python train.py --n_layer=18 --d_model=128 --n_head=2 --n_kv_head=1 --head_dim=64 --d_mlp=256 --vocab_size=3091 --activation="swiglu" --norm="rmsnorm" --norm_place="pre" --norm_eps=1e-05 --positions="rope" --rope_base=10000.0 --rope_fraction=1.0 --qk_norm=true --attn_scale=0.125 --bias="none" --tie_embeddings=false --parallel_block=false --init="normal" --init_std_qkv=0.027 --init_std_o=0.0 --init_std_up=0.027 --init_std_down=0.0 --optimizer="adamw" --lr=0.00435 --beta1=0.9 --beta2=0.98 --weight_decay=0.028 --lr_head=0.00819 --grad_clip=2.0 --warmup_steps=404 --schedule="cos" --final_lr_fraction=0.0 --batch_tokens=32768 --seq_len=512 --doc_mask=true --train_tokens=162700000 --steps=4966 --dataset="wikipedia_en"
Each number is 128 + 24 x the weight over its row's rms, rounded and kept within 0 to 255. Layers, rows and columns count from 0. Numbers have three digits each. The size before them is the row's rms in percent of the matrix's.

# layer 4 MLP up, 256x128, rms 0.141, rows 163-199, columns 0-127
101:157150101130151130101163134128104096167144144154127130120036120136117131172121099132121146129168148125142172102124126126153162141194129108084108135148082161104133114142187107158103121152084138155117145133132157143139136136116111152138133125121133155139110158138146167101140165116130135158158124123103175093139119144130129124160104140156154113150092104151127100121150153108126124147102
095:113143132129154074151168159132136095109154156121117131161156135130164149111131097130140130114120132113130125151098127113156107065133141139124169073103084158139164140097145115175157101152134114144161163146127096116163108158121131148131134119107162158118169128112118141112126135144100158155101133139139126136086146063137144133112140173184138095150119096138141152136157135108112110165130
101:099115136137089102156103126147103096161104110106123133103154099153148158139183132121140089101143115141098082112161105161151137104077137131116149155160095123117170138178119145150122127148144137155115130130088128160121101118092109086161128150131096146108147147132139137102142123137121110109093112133126106131100165156114119163140109062112100166116128156098155132158129129088114141094119
094:122118152154045124098118121115096114129132137157107147140139097089136126171137160132163162140156100127119128093125116107140142134076125147114115111095138120117159126151140131094133129169121089143112151129142130123147109151089101134158109109086144123107080154119059138157127125134171160075145098135148157120116117138146095076116123130102114152139150124108129093091110142127115102096132
095:121147155132103095105157167171083132121080190097065109101125118104140154119173117168151141149159127165140088119127139114115086128118097120131168160133137130105105102149130094128119107113096128114139115119148141136161131124116146161079129176156110109134157129126122157132126160103148137151101122185162097120127161096124100114144151133144135146104140128170135113107128106151151121129129
124:106124124155137161136121159118100167158106157115185163119071093121122139121111133148102145112123130136127103136122098150125119081130134126156138146121110169114121142086127145125137162154130129071182093120114102144157145178099124115110128135155121138110167135129156169082117148110148140146102142117147129128148150148163143120118094119104098121154109088086145142126099100080161156143163
094:118124106175129129138147129090119106074132118137105104153120150151116114097198144119125109162142135171097129095120114142143146165124084129114146125173096092150110111128118154130117111153160158120146107135167153118129105131094171135132114100103094098104187111107127105116154107145122132153128092161136090087146145145123082141115080115090110132136130110137147079127115134138134151135098
104:140145112144148167150132103150121124163100143135130126129162133068117104126150079082133123095134082086141094145142133118161122106125113119126137071125135153146119144100117146127117109094171162130158096118096130157124136113162149117105143115154124145145169149124128129123111114129093119130115141081090119097102176131149149063117171138117129102157077129135135161129129100160135116081120
099:139121144102139153121076144108123104159160128114109157111135131099101122141186125116142151089126137138166112147144108113134159126098125135119134097112103112116112078084096122153129098125115112135090121083106110130153160131145147096124140163078106138110135115111117125146138111082158177149136101106123153127091149123136149069087156121101104151095153096086142170131134132108138094089125
110:096128120110134169151134070110150140151130111152138103092169127136119130079117111148156129143135106087141126112125104134124136173124152114136192118126103079149145145138112100139087117065154162146082140111123099124116149151120131149118089110116115128155138116152144089123129125143100065161141124123097150120127145103177144140146151097132113148145107158107170163148113121141154132138093
105:122124113107113137109149103105098133161126144171129142150125093113158131086134138111115157074141134162110127122077127162134138176156145091125108142094119157108178124151131136100141143151110116118085200065118138123137133149128164135163155158107097118139171140082086115131137140130128090114127127126113157145149096139120132164115119144153142111172116125125149166125144122145155170110116
113:155112132114122119108101122134177135113168139131104124116139103132121091132137120084114171129122113130108112074139120146134114171096128168133114124133127126157110118131112152095121152077152188158113157148108153146155110094116128127123111101112107077101118077151154120137114101133122071142136142132163127141116097176135125106148081150148125179108104146129106118110142075165132143127171
101:110100123171150169085127120135112076170118108118122126141110102135095125171087151175099150113117128116122123112102144106166093152127135132139105132109133138127103150118131156144167128140172132115130136080124095154114158175174100145163114137144156121141113104111089127150145099109155170090151138109135099174111138122094119115115104107144180153112132119139118113107151154131145101154087
109:136135125129112121082111104086160082089153147163142133140144095133144147149120118106177130084166150109132121113131092065131155111149123159140112141116154136136115116083112125108148153116110134127121114129145150118156111118137127129090110086177129118091130115106102178092116109129115111097128149139119142132123104156134181087158159161055141119120132152136114144123131131117120093172099
107:134119131104098157124119146134127095171106119148109121138115147080138115140097120196189110083160134147130130120106126106116144111147102120108136128149134157112194106140129122166125167104119144139109116142086125139110121112127116105177139136155150135120107150162119168103111098116112099099165138104123131140076091147140166180159154125154089112091146167134117107129129136119110099136107
092:127130121128128118120119114119140136063167146141115119127165157140087100104147130111132144087146097140100092130133132144175146112108143150141140147123145145180146164134095175119116150040164119139140075158119110130120155103127173158110093160151122128134152122117145102137097132109125156145110127135140126077102158154109144101131092158141126156090151129142148114123107160120130159134098
110:095094132113106130068102113140165111150118119100123128125096116128121125177098114090153119126125161163111126146092140113124167122156134121137139156124160148135100087129133106126132140112123117086126164143114131154131140134095156114120141074155150081160128114127134168115118139094151163114118097117143139107140163143137141186147096126168109066118127122136133144127173179107165121100088
098:107084140197145133170104152138106094145127111123112147093118119124113138135129137089150133165119144125157120123137133130092149156092105137130131126133132113142143067159122125143152108115118162138099069113117148104111137103102103152137183156105156118163130154142151141142136102137126109105145131162105081072118132170169144141134118135102117161083121126128108082129084096131131111111163
098:119120100149105094112164102136096131098104119148100129107132170144119123115158197109129133149148090117091131139122169142117126116124145106143167101133120079106085128137149138172132131147092118139119145147133107117153096127116116089175118118124136158137116113111125090167162142115114138139133156119104163155158181157186107101135148120096151137098135113105168077130156127145132136155159
106:134185128100150134154132159110111166133158132141153112132114142109119124153106145128158111167129133121124103138086145091085099132157090146092115148086147145084158139112131131112130126140127142163147103154123124157156153171093097143126102128159093175112155114158146136130110127093128049147100119140144132143156144137062130163111137125135134166093147148121132163114127138147137133094134
105:082178148082116131172113143151092143137151159097136130122149133104126146197090140142170115142085123133146111096115092130145095136134099137120127177109102134145117159134144123174114136146175145098156158124111079151146119133104179150144160163134124130087135141103142161120113132149150147146111098116128144122119155121152074139147139114096111124111134089120113137153133155105120111132100
099:101104108147151111116082162127128168139116160142154118144099132084143095114148081097123090164115129077073157143147124104138179130135163121096095100131146104186152152138096136161139151105142134165170162095122135096102147131139158087089118145162147146099129115144119111131144120144142140090139097160128126137145107120131133144106113138147131140138127128118127159138149181148108104142106
120:105112092112100136121131133090097106115114162130144113161156167120078122099134111164142145125091085120119155088120106105123140153104109167129129124086146144194155121139110122133146110123147119122166119110140135120118111177089126095118100120147124081108120118119087074159100118150117107126144139134116142126088107104136109151089118147118088135104127179109147099093098077139140126148123
092:147169139125106101113164103091123110122178124106140104145153123127109106151134163121132119100115132124147128181123113141099123128116103126148117132132151151157105145110078106115135122088119143164194098133138123089161138151144154127106103073138097133110123115121119140091143147111131114198092081170155105143128110093169101126107127099151094151129096140114131132099162144158114144147124
091:141180130138133083121155113120169069151162175138151142095154124146138143156136138102090161111141148118136155154177100128125122118103076109116141145154074125135106086138155136111128084158160134127143131090157122152148109144169115126121121125140131077135113155116164133132112155152116137122140155157124128142168126103127115121136143147113155134135102114167173144137137148113164121160183
110:155117141134133093136134131132102121083169162126086108127142119128133176084141150117113151139126116096090146132190127122075121148097113103130148118146085106101116127121124180129140116160117169112141146145126109177158128129100152142138113147133083154101141105096109100129167153151124153168109158149102123128183142141162096097139145131095147142124132113111142110124120077139086132100125
108:142167150102100124109098112126151115135119098125124108152132086132161080091128129172195119115168107117137138121165106092118156143129141162153121128144114124154110150123105112146132156085123159132127128114107151097118168137119083115181132155149060144136148123139157161156129128140101119140138133090130163103109114094131110169110119119124076128130131177150142141156134116100097151142106
098:139113158115146110092153098177099157087146152148160134123095128154138132101125122131096134155153123125149127121168151108159172103128145097105107153126145118137109130113164148146115099145103156118078156109131133133116128107142109170105126102137109081142122089118173122108111134163118133136145081151153149148108100106145100176133122122134156175079069133133110122095111101109113110088117
098:129113136141179116080119163167122104074109140153127106130132145124125134121124141117118066126161120173106145118141138126052123148146146119109124091122105121110141156118161104169120095158167149121114132090108135139116106135153116143191117136122128105161125130116142118141103120154156151083144160088098140113166129093116153085135124112140136133172097134174133148109090150130135120143123
102:172156100118164103118136119174131117119146158089137157136143112112150132182144134149128102111147145140084119130119130123127130136171126116101135101121152155107120098114133076145105151092089074162161157133136105134137109104162126103138124139125135117169133181127107106123139159117138157083168085105121112125125097144094146091152156152128135141147128121137120101085138139108141078104077
096:137106155089149105173091105143154104161151133122130162123138062110114120138116154102141140118123116127132143185167095135104153099121135163124125147139141113104110177119167103128123132076116086146102127121166132120135141130151122139139169134123139096139140135154135107082150176114152160131098105124109118176143129115088111133098124157089115073130097129110120135118085124092106126119162
089:119122144144151147094103111110129167119159114130167133118155148132071144095145105149113155183100175125154154130140146154114121149148149172098148095132096121144144125112146076164121122170138139123123186153133078138186090170126133112149117162132127126127149105124122132118122114137144122144140137167125116144143135142180098136132120110137126116144121098075159098102131114121156100092100
094:149095147125154152138183114148140113126107141100094122153093111103122132119131105175135114125087086115128164159133090101124141120147135099114172134183159123164131083114085185130151150147101138103119100163115100176136133112132135148159115149120130106126132156146117139146108136109126091132122136091130145099116079096121148111097159140113099104105112136119104169137135127103132109186118
105:152120108109058159101099099160139108110113115125146103127148130158100174129127144068090113131134083139122131147141129128141090135141159119115140112129135204120138119132133164133130143123143129126147132107129122116082163132148133155169122121109115093095118139113157143086103158158160124126111139089163116116118122127120127106168135132111126137129123118193115170193153142150130166113105
091:124109159159150086113125100171121161124189098201139123144146135157116132143169158150122090108151115112129129165139122145127114155123131128122139094120084098109138126114129122134185109112121127124129181117100130096147113137122110090106094127108151157160093133139165116130108111145149125156118149117137156092176114141138141168146123118176157132148122133142147126176127121137107127091181
103:124176132141114111111150154125141101074096165156185123139108133166119122094115140159147126117101104157111149152134139150131133100082126168145155110131131148116158124171160109147088157137103158150127125140122143137148141126143107112099115140099132142119104179159127117062116125166108155113170100131137152123060110092155126109133152086081113138139153124105114113131118107145151118111127
078:149119144138113129120135158145135133106116127191120062138134124134139093140152159105124112137114126155122135120109097165148131127098090142108085116114155110121116117107164123143175112119180108097120116113106128188124118177133104133157092077099141148150121122083130114119115137132143111110137164203150161145148131139156147159091142162162164122112111130125117114114131140112159133114171
# layer 4 MLP down (transposed), 256x128, rms 0.138, rows 163-198, columns 0-127
103:164094105121126102138189155157142123112120140130136110114138130146159152122122134138135130115138175147106083075135116098099125158092115110158142135142095112144122125131129131107153131104142145088097183077100108124111080142133156135137104102131135104151138126144112166133116140152148172107134116170098093133131086144148101068171136143100146112150147102153116169105135161115132160106138
097:128095149127150139112150093135171178136158133158162136128072151118108102096139146130113109183107130129107135103141102162126166146160113142168152123134132132122144081109070102120138158136132134166123092137132141139110150152155125114097102107101118112145129166137135102071094133113151121143112133127143143078144124172174102116146135103099149136141141175178137128142122096138142159130135
098:140119117077124096154144146133158109084139131119156100159142129159201166123212130136122089131179161099106082133132160126165120139151136117141136132141133133109111128101154133149126096117098133136139149136126110170163112091142127155132149093077124150119102114093132115127142102130149117116113119179131157115150116156123147138087139124112102097121156105128121124090155121104129126102155
097:138126131155107119115138075079111107110111131156100119105150125101140081129158146123121126154157109145113063113112066116158146138129115174080132140112143113128133133161095132098140115160150117141143162107120127142132130164108100142175128106095126110132088167162061119146112102147121157126112117108142129147129099143121110100120153112129091118081167149104106086107115129142124107131107
097:119128149144127153096104085150082117142129110109080160142140143129132120130158118134154125142191106122143151146159149099126114144089140122136166111104210132127153119127122102152162147120129136113131100167140158177151151157112132141144148128138121113143115138135137113136070111105151122102118154111147115155143122109149119111129137118146148128080157164177154133168162141131122060128162
111:130167152148112140142139093161102100157087122111150203092109151106112163136143127126155138112141104151125096133147129138147098103141110161134108130141121125094112134098146154158124148105174123099134119151118098137166149205105109120067127130163142111129171131131138123099094123104126125157090156105153115152098153133135143118101093111090139101150106110123177128140148119128127144149136
097:107148115171122180121082121125113056132105130131126105106115098128139138136145109135136081093126144122103093129133141090122134143123120062110129139122146121107095084089115104173142115091153125121138117167137141140159117130142113135115146127104098111111126146121114075094079112118124150097125117175104143079136095169107181134158126111117119107135119103104141119124142150080121137114144
105:111130123130122142109173117148110113138124147158144189112179140101105128128130108091125143095146098100106124137134163106173129088134134098147110069134116151149135151122149183141140086075128142144164109108132163139137129149144144095121134102156138145144160116171116097151142128114100098109121133104120121106095175134159121101131158112123123093154069139129168151136126126131165129109165
100:153150101090117156139073099125091116123151145119144139069128138099124134087176180125123129106157068128153117141131095120136123120090116129115120119137128119117129086102161120158130110115091134163122107115105102107143165109126153113170153116098108132129147090135112121146156131119145177133164116084087118117084155089145132079080125116114121108119118117078135127119140105117133126154130
107:120169099081152123120145143100086114127136122119075099107113061113159178126106120111090114131157080191161103151134112145133139127112117080158101110142139122156148143142111142155139102137136121120122139172163103161171155102146111128109099127125106144123108131099114141124108129138144176100139127122128104154107135153127113079081140136125111126169139138119157101139140097109168121131130
105:109149146073130187121135134120098114156115146107131130130120126117147161112111149120168142121116107178122093096120171147112098131112080109156109120112145089111088107162166164106140075125091102114083151102122132124101131112119143099165141119113109115118168132162121108111125154112108130121104183080153155140114127125070145124165117141144122137142129116136154180125119126130160137121146
112:121149103101146100116156141123175113107127109132104136155135101128178126120149122099116130156147126110092100123188132098145135167083162119145106131097118158164119142146106134135138137100147160152146113112133140138142120122134155169145132100086106102080152123136116175119081079146133112151125115112180160084144095166127113117157109122152177152118078158117112149126106132133115131143152
102:085101102169135166095117116127091145176096093135119124128135098117103132155096130148106164108092115149132175123098140147128125173095124122164127130154107120110098102130126119152167138140145156129100142102144058128104150141163122160165106138145153107124127125118102121183118107108122153152123148097156114156109127144128100129122130095124137162100148147117122120178096136155155145166088
100:136144089113128109115098131125192106141160107180122162184133113153130117104159114152130154125114180094090141091129095122128143142123151153179133116131139178156138105110086146130128154131136122134129151115178149112125151147164163124096104127139110092134141138108123138087128133128116105144109098165101145119120129156157146131106177127090121125140120140114105148105097102112130116168072
105:166118141161113173137140152123150084142125107145171165122145143094126098137121122132163110091130139103118114136079092068153102130167122121103140118109163128098156116132159080142072174128127118129129111128108161132109133130129082104161141122103125107149125141135153147099143108127103146128162143109170128129105108119122160127075077130111093134116141174134122137145171154122104152145150
094:151141134119159127166130106153117135102154160120110114129148151151120096076193128151084158097141141143134118131148127152165157085125171139102166149097073148143143154132129152130128125105117145169151099135127102130150156129118153177115080173125131140127131111112158097160140132117157091118150130137113146129121157122150108143112145169099143120113142088117082098139089115101142157149108
109:151108144101100133093084138145167117163152134126115138112109128111142120162118108128158108156136182127099130111091136083145143131147138103136125122133174166142154112117123085159107100160092086144123145138156143158145161138094130107108141091109081067139110121123164123086101112123142135118140153106108156141139136160162168134126089141143123102088123156131148130141160156129125159159169
102:127107161207167120135154142130083130131106147142095130126130123147178141134133181116120150152137132131141119138132148097136124168094112117130163154099149120114130085131123122103144158122128165136149114068070119121121148096140129181152188138115124137142150106126130121167139138102146133131110066152121103137123097158181128130119140107093146148126112116135120085114106095119127116108141
099:132107148106118156173112161135096139137146112120094160138120141111116141134146122140110097141082160112152174126107115138108117115147079096123155099125137153140159104110146133131134078127134169201116139137125123153084195115143099125128162121106105132163116116116162134070145136122137117137110137139124144147091108125104165094081089126135111109111200153147125133133133123111140142132132
106:104121151117133139113149124119147106109166161155153126151116170126083135156107107129102139202149094141121130126123094128088140145128166177135128098096131119109134137151144169150122132134150157142146149137110123147094134111079139120147105126142117172155116086144143126137196142138143074110099131155110114174105162126107130139111137142132126152092112130076137172134087120164150136121115
105:121135164125131155117086149107176119130147123118091126112131150139119128142105126129176072148127139116150203136093116142118127130163140114125061107164118153148077113132109126135166128135129107155129101172099147107151123106118141133114102117056115086110121157150140133110125148120118115130181147111146129129134119150146106120132105114089083095144134119081099126170139152148126136139137
101:074139150180149102104127155115134138149128091152127117093155121080110117151116139081143146151093112100154163149134119130082173107127206128085131136107140143127149082099094128141136125135141122098127130127145167123133126162120117119141122099157112121096131120155077119138137108163108156082113127139159130106145084143183100137116129124142109129147146101144128127148128138154164141095122
109:144119083113123133109160105098090066130148140144172136135132151105091109120112077132125157138100090147149134075134101090108120145105146155098118114081115142176155125119104135160145060125128104142147129098095145116142125148133109093131091136139140132106123119138097085163154132159131141107125156101137115102092090142139124159094108145142143139112122165091133111105139104126154122159130
095:136159082185126088106139108139109108116126117145145145156170113143099126103141131108135097124124079145159109150103144176100107112103118131097105115122119141165100161139120109172126133113139122134166140123093143100147106103103126140121165074107136141129084109124183120114149134123123146178144086159145107166129114139183123102136123139136139150143110123099175137080146142152104145109137
090:170133139152145112139126127105153117159142129151117148101145135137107113118170118122168109123149138123143121150107189128119130097140062124162139142162083079145134117122096133158146106121119166094135129122134142136148108129157158169143163161162146130120087172123160118113044119123131138143117123140189134151119113096121146119146140119185162125141140113147139131124169128127152129159153
109:128131100137133093111185126156096142089152153154107104120102136118121135101141144113130166131132107150088150096161130161143150115135140144142170158121089116122104110129145175125162124124140149077152135079129113109136135138165206130129092159144138167110136125105111133140145132135120124135089131132109103113144162148137073139157175102131164117168121142144158126087099122149095129112145
107:148163161126156139141122121127103086151104114149052169139138124147149093097115133130158144135136157148108138132141099141114146129109154134162114147146098108118105146139111162118168133132132147124135147103124132162159085148130112167096156128148071130113123103136128135099146165184078135131070117095168147131158157082113129129126134128128113141151126184152129134135140126109129073114130
094:128157104106126094143109144143134127117115143112106109124149142167120141130147153150103099086182123113128042147113142140161097136105076130137150149144125111066144092147158110128143150130157137129113135080100078146163165125130138114128135149122128168163102143126116144118138126087128157121145133109135120101168138144113082104112126143106146123145120098110098145178092103116136155107101
096:138138097145108134102163137098113166132139149138100138151122098141111138082154163168137175137114102129135178109114108112150128113129170116134163142128119136158154113185079150080104146143101155103093124142158121108171123119144150121154141126123143125169113137145129121074154160152098148127146177118089103143157123098158139118122143106126136115100115159151158131151159120121112140092174
102:112142122112133124121135155135131134119079129159158138102100128181073117089118122111086120149161147109195148123121152142127111159108145153158119151118093113178127130134116151104094149163119133121128136179087097121096141185121127177159179142085130120068172123143119143129132125122130138137146139145143125135132103138148122165115108111135127153109160163131110146143112078134123142138123
102:146129123074160120155150113132111125121160137160099116161141113091098131146140176135140112155126141128125182162162139120169118131113082176128152143120121113128095140126173115131139131111141124129095110133152134111165123139127166115109154136144147126128131151138139107113174133056132155126047094170133158135121141120110109134132145185137143126161079141155130096117102134104132104131118
091:088087122159099113155101105118141173122133141131158139115088136108110139133117110109122177153104138118106056131126169148118107097108172154125137123128115126145092130110140138144150107127147140068095140134118100155153123187103137131121125171091143124122141126135149151165117147115075123115173123203155109124145142148135120124111143153103096132136121109088088103147118112128120139134118
097:094169116098178132127127089131095173130111099155151134122144127128114142118143148146139144139168110137113110132111103109104166124152124102142131156066120088120092129138105142152157112143065101151114109118165096116109119119154131148141128128132131097135140113141091155136162140137129089071089124090122119072119166142124092116110110130140100096124104130135131128076118159100104124099170
105:133129094071121137141101156166139132133140092140126093080125147158126157085150139111101125152149121108140113123136107144131098129147130153073134080111134173114115186106129166132117125102155129136133119127157128130097092131152099133154107158118128057136123101123161155113081120112127111112133176082173115093147156150120132139156140100126152167130134115148139121162160124148120134108142
096:116164165130117127088141117158151125094162135154147132083135131104130131128157116101137100146133136067152104171113143097093174129102096134087155152160117134128152135181126094124159104132108066142176139119126116117131100126105147130150130116105161156165090117136153187146123101109160129133167147094126130164123076121147116143123136125126113146117140145117115104090113154120130126105147
101:131166095151149158125114154143155112100108160129146086113139168142100119155125128095153137139085083141110150163137119162141157136156130171134141151110100138124117075187082173169099115115113128079121121102109141105142105140127099162125128135085147139125119150138107110108162131143127178125102122107179122126083145140136146123106127089133111151140152134111167121135111153155141140149100
# layer 4 MLP gate, 256x128, rms 0.145, rows 164-199, columns 0-127
096:143110064139116097121135159112127154127084122117097112108165085095143111150135141137109112135152150146111134129106096121139114097156111126122140126129126173125143148133176105149076096094096113162141147131109153163155121099089098109129133168129089153098112164110135122166121115115142106096131123114078139183104130081129143176103123113139154125142166147093130121182141137116128137137129
102:144103130173122130157148156149112109160140150145111117117111127151115152154068091187163124164151130096102125171170107128109092150111120156152138129122072135129111169116131163142131153140088154090099101102107104146152144159175095143155106124137144143150137117145118173139116106156132118132111149172135142123106155145110134109117133128160110146180079132150116146151101144128123137151118
096:123133126124111155131081113118130117116123130153160150163100103126106108124142134152133116071115139154152118104163112131144072168134082151104144151146158137119157127158149083166133116130127105160116131158115069118122128142128147152125137163113161100179110137113141096160084118091118139161101084133135142146078140083084144159135140132127110164129092114119159129102133119104103135091129
096:088127107130145125127108121134135154129145125150155144120123126146131163108091165136167097111146107065072126125126153110150168123128074082159127108117148145115089134173106102151185178132109156144170121130149105126166153125136156114158117154125135149124066139130094110110109109115096134123129115147151158172109091096125122150112139124128127134099111147121129121145147178118097150144124
126:123134129093128101101123108082148122103162081149087082128179121156124094128123109114129107151118135093109143153123175121109132166130134094144111133140171103157118103162142085113136113120106121160086139132156123094100108084162155152167101117096115132146118129111121107165152138122124120101136100152107120143118118111098122143115159109175161143119132153159135081133147153147098101095088
097:123113094092125154152116143199093170116157127118136134123119117089084126108089095132131137149126149101117119130118160128183114133096142117135115112152114117144106133127129112110108129093093121103179123147121127138166127078143086161124068154114166134154130151147121135171135125098127142099143159086116145175134105120137146151159162174139128161143138156098125119121122091137116088131113
107:102118118106148157125138121141148106102122091162123069156166147111082089114133107142122132135112116103138145137126127135148135137099135156113115106145140115148167090130148182147177102087153163117092142169133136103107176141136115149141130107114130127171113111121111089153128130122134090171172096182142153109103107121136150121157132106106141124092079157142145146159119105160118125166135
095:139086140108106200104130139116140121073142172117132139123135099131103105112112129146149116163136129113133109089095122155158146132093142111108117109166121119128164166134125111127071155111133173126114132136129111140144151097125124145131090139106102144121114116129137076154121078144104102152129103129131121190117089196144090139148109134161085174128128167131152123116117126134111125134141
108:141144123125153115107118196107075106130153148137078118155129072157122185101125105112114137119128105143125140147133134157156163137119127085146112078103127139152115140143096153164135117118121095124118115143152111152120167094155127092113138156110103151099092114080113120141110106137148171118155170152131076118143139145137135090119146143128096140149157135136126130143120144061132136125105
106:138145090112126140080123107098146113140164107154114155128147121141141132184156079107171113146128155100108140133128117055119115138119120117105109144112119123132119123112110176117145137076136178132161099170129133155140168080121104108086076115155147132143089159158145122113128098122120186094153108119103132127137109156119175125115138148116114137115145164099130132149136126133107118106115
115:128158113124160127133139145114150132098110095160120127136148102138161081156127130125113133140137098135116117135167158114161109139109135128139104133136130142155109109135102151100152157132139168125129120148171186116160095129131149129132132121107107125101202107145096163107082142139120122135139129093161156101169103150135109119165125112156170151125083147092146128158106089139125155153203
097:117128151118126132166093112146128162108151155155107093162108136156126166099142113123128158123120142120123130120129141096090130092099137149115106109096137135149136175140120134166134108108142153154141123138154153070162173175159136130101091117172113098116124125137122141157125135160157086155147149181130136131147132134126140118138116178140117133176137155150138103083103109163068107154100
106:130140171156146136088098085140146098118139142189159115173141123150128128114128115132156124125143160112121103129151110117116157122159100146145130118148154155134137103093104122119145153113137112131149129144128159125144132136160129136125065090148113094104142119105104158065098126085106116088103115132113143178100093151147154100154176146102182145126149150139125154133111144121110125160083
100:108141161120120113125101149154176139128130074161154156113123159139121110098130106125119117104101141149117105180124117090171118141108142126127135144121118141129123155137130074123090125076141142146131131136108140124118127120153112136083115123134152140130082150087150128109094154107161146142152108162149151081098112086125164135122135127158099157115139092125155127179150162085151162074100
093:142130163141146122107124115094104136080167134138120126106163162120119097090172134121099141111120113138080114136128111153182133095112125152137154170122112149133137133170116151136133121091145115133175090139136104142125152076134193143104104151169147148148147127130146088166131107098146140124126165153136147099123157081099141101117122166125144180129127116123119091100137135140122170130103
109:131121115130141140099127093089131124177153114143129144173115144126131120151147114136135117105151114141111111100119120090150138106173111102112150092119192160106127113128121120130139170103122095164116124111103123113129095155111089139172145127133190120117133116144092115080089134079124081091156104137112146155066103126124155122176146150142118120160118150125123129138137149083135109106102
098:111163083112090144084163080094144133087123111136100116144144082124140111127151104172126126127153112119136149134097098086165128141158125111114123131149179148148144183106135145139125157127147142139133158150117116113126127154160161136094150093077103116119109129153138123120103111124098129117134137115132131179113060156135176123138111133145138091110148186117118155119145111131128146140097
096:165091088106164087127183119125141119125094130092140070099133152147123116118155136127113095097095113136104135168131116112130100161144175143154139150110086095113120139138103129154153154137169106106137136115201144105122118138128098090113137141112101146092119133125118134149116097149085107134164125127125127145147145103126100140159175149159138123155113139102118160089139138140110153136171
110:072127109101138155179167140113128175156134151137143086113116129097131092143120119108138132171128120125132121133116137122089129167155101178140103160119108128136122175139153159175166134125166162152145104109109138133107130098110135140114117150157133181132144095121151116169145133120142091101118124123084109139150176135137159151125139141144136178114130122103105165124091140146125138088169
098:123107120116116150124126087074139139142107086158190120164078106142145107104155078144110147118158131100115101112125168140139165140103137090122109122146119122144125137110126151130133157116108100166111113115131140126112118129145076141144121120152181135106150115151154144152121099127086117120103121107099167174113109149129149142155076129154142125097084148098104122155119098077120161133131
098:156093121144167124114099179127138092126126111138136120126187156156105099149146115090123131107109129128147161134110158148116129110105142111123159100132150156135135086137120097129115105101112145135088108151112174165131091111116107151111071094125116108131127123160154058164142141112099147126103145152177127183114132126150111128140093121141108149124138140086098125137152104136144090117164
120:117125102137122131095125125127057125111111195140118120139180168099090120103134095150137137118087088120112119095126143107140112151102069146115149123085125147162144128146090109146189117141151130106145156126099155147156129165097125133116125160147112105087127135111124092145064118135125117132134147136167131115089121119140135148101128164144116157125117160119177124127119100149138138137118
089:126093132124081125143094136125111139136126143122108101159126133157122115094139122169135129155129158108116121132102122136148137097119129141085116126132102121147151129176119133138142126091129179138102115209105128072126137121092149133103128147172075140162095104174124160126135110119106125154158135144125110168128100136152094128179154128122132114113105171133074097144114116135099148099169
093:078107124136122125125078145133090137129119085100100135137101143088146129133123120181137118140110108155117095063086161116150137131136144140130128148102189147100113148135113066130099148142102098127125130173130131147160130100067147137108156125107142198124143123141095115139142108090150107140107136106107118095112144138084128110113073119116135141124101104120112129134124122118133154115114
102:123162183112118115159066130109127096138135132135130136093154138102116121139136117158103121090149112145112130128148118098166130136122093114106107129179162107107132126135159104125140095110114149092105134159081139169130105120081108165099144129125107113115115149133119124104100130089118108133131111145177155108076121163114122109152114093162093108088146108137137108183180121109157122135104
105:153151104092154122133122138124111132124106109145099159092160127134101099121133134158151165141109151161087109123125131127077130120126138133132107147165177112137121127120109123090145111125148115147104128172100158156141126111168163143092113104138088150086161094162118137122126161138071136135084130116126136103123145133153092142157115107125119196139175167163151164117138130148164114096120
096:149143136159110091137141200096128132145135143136064114145153155119104128180110160136120159122146158132085135146149140123150076137140121167146148135117107115104121141126084166137151144122167102085147104113113151125103101164126131088142116140139112150133172136119118127160135137101162133127136135140142125075132156106129129106113162121160135100141143143155179139154155157168143173143105
094:104124135104145082179153139106090137142155104118125127130121156090110120127113070107164101150126146128109127152079143131128120170135095161118096124082111148153131131116149127122140155123139130150131094124139157132129137153108129115113149135124143114120137161151127132193143089075142118095104141105101130048146171103134084116113097141145135123121148105147103130100108097133176091124119
101:117180111114095119168133148122097142116071140077112109149187121056135140114150156149128125126101086117112128156106110142121144116126116156137118131128132128074115158147129124099136124147098127111154088109190136126150123086119164099135139131134139120162155176145108101141131147116108153124127156129147152104144138092133117139066123116137095087146123106096127102151141150107153139115127
095:148126095175151154102116087138168116131138110127184140105118151151098125098103071113158151138101103119161146107112122108118139142152171097129106137122111139122160130127120170144103126149126194129093110151105091110112105115122104136122123148160105151119127147125119141129080123166121129161154118123127156145110056124154130113142132071112085133131112109150131172151147112081131131133115
091:098075167116145180139105141138138138083108185131127114111139105121111112143118147145143148081150120131131103122117107110133064107102133134121141112091172115110124144125164135150099116145130133136123130177156182098138121131141137115125104158112120116107114140143146111124116164112120095168109114156168155128154097141103116104159142156138124179103167122139135104150128085191107119157117
094:120088162115164137132154159102113181129131109179158097174138093107125123104101137159123104143131120108115157125102110175123094118170051153122145073142150128110138106157146134126120153135124127147109170149131108137143124177117121107127119136132145103118131121143125130143138079155131056158131118135133136155153149165109090131127123086131178124147117150134124141144141098111114135140111
100:124101109133118133157116149130123132134135108131085121138162134127104139128103153135132176174124160097130126120179093094106122156121154159136144131172086111134136130158109172142105138141135157136151134156144097102142122110140140113113130154138110162155107109175110151166105103177147101156105162130125149122128088119109131122125144103165095171097131152138187116173109108133097162186118
094:077102103119112144155134117106101131158155148138104141178129110124135106132092135132120129147130110141132141119133148133148097112079123153151155141186113153134085094131165127123145122094102113116102158141103140099170131135132153128175117151159099163096145156115116152160080130159138118136084128121113122117146111170130100064160144067113115100103139151146140150148104093144138120135112
096:141129100128120139130090132109143140124158150112087108134067147087120163147128115108143122106162077099109146141128144117110148163132075137112169141057134160162127127132089132157135146125091123136139130139109110103110129155120138119109190128163144144134100141146120115112122159151117105139130143083114135096107183120150149125102145123146139135128137171164113150146082160108114150119078
075:137123167129146121114107117121149125082125115127112131130174113090118129114147132132136125137176172130103087148156134133131170169108125146148115137166095115157159141138104147070116143135144155094128117145134164078158148124106158123091118133113072087112176115162118112099124133122105151134137103127155127113182124126104087161143085139172096169107155108134117145139138154159137131138141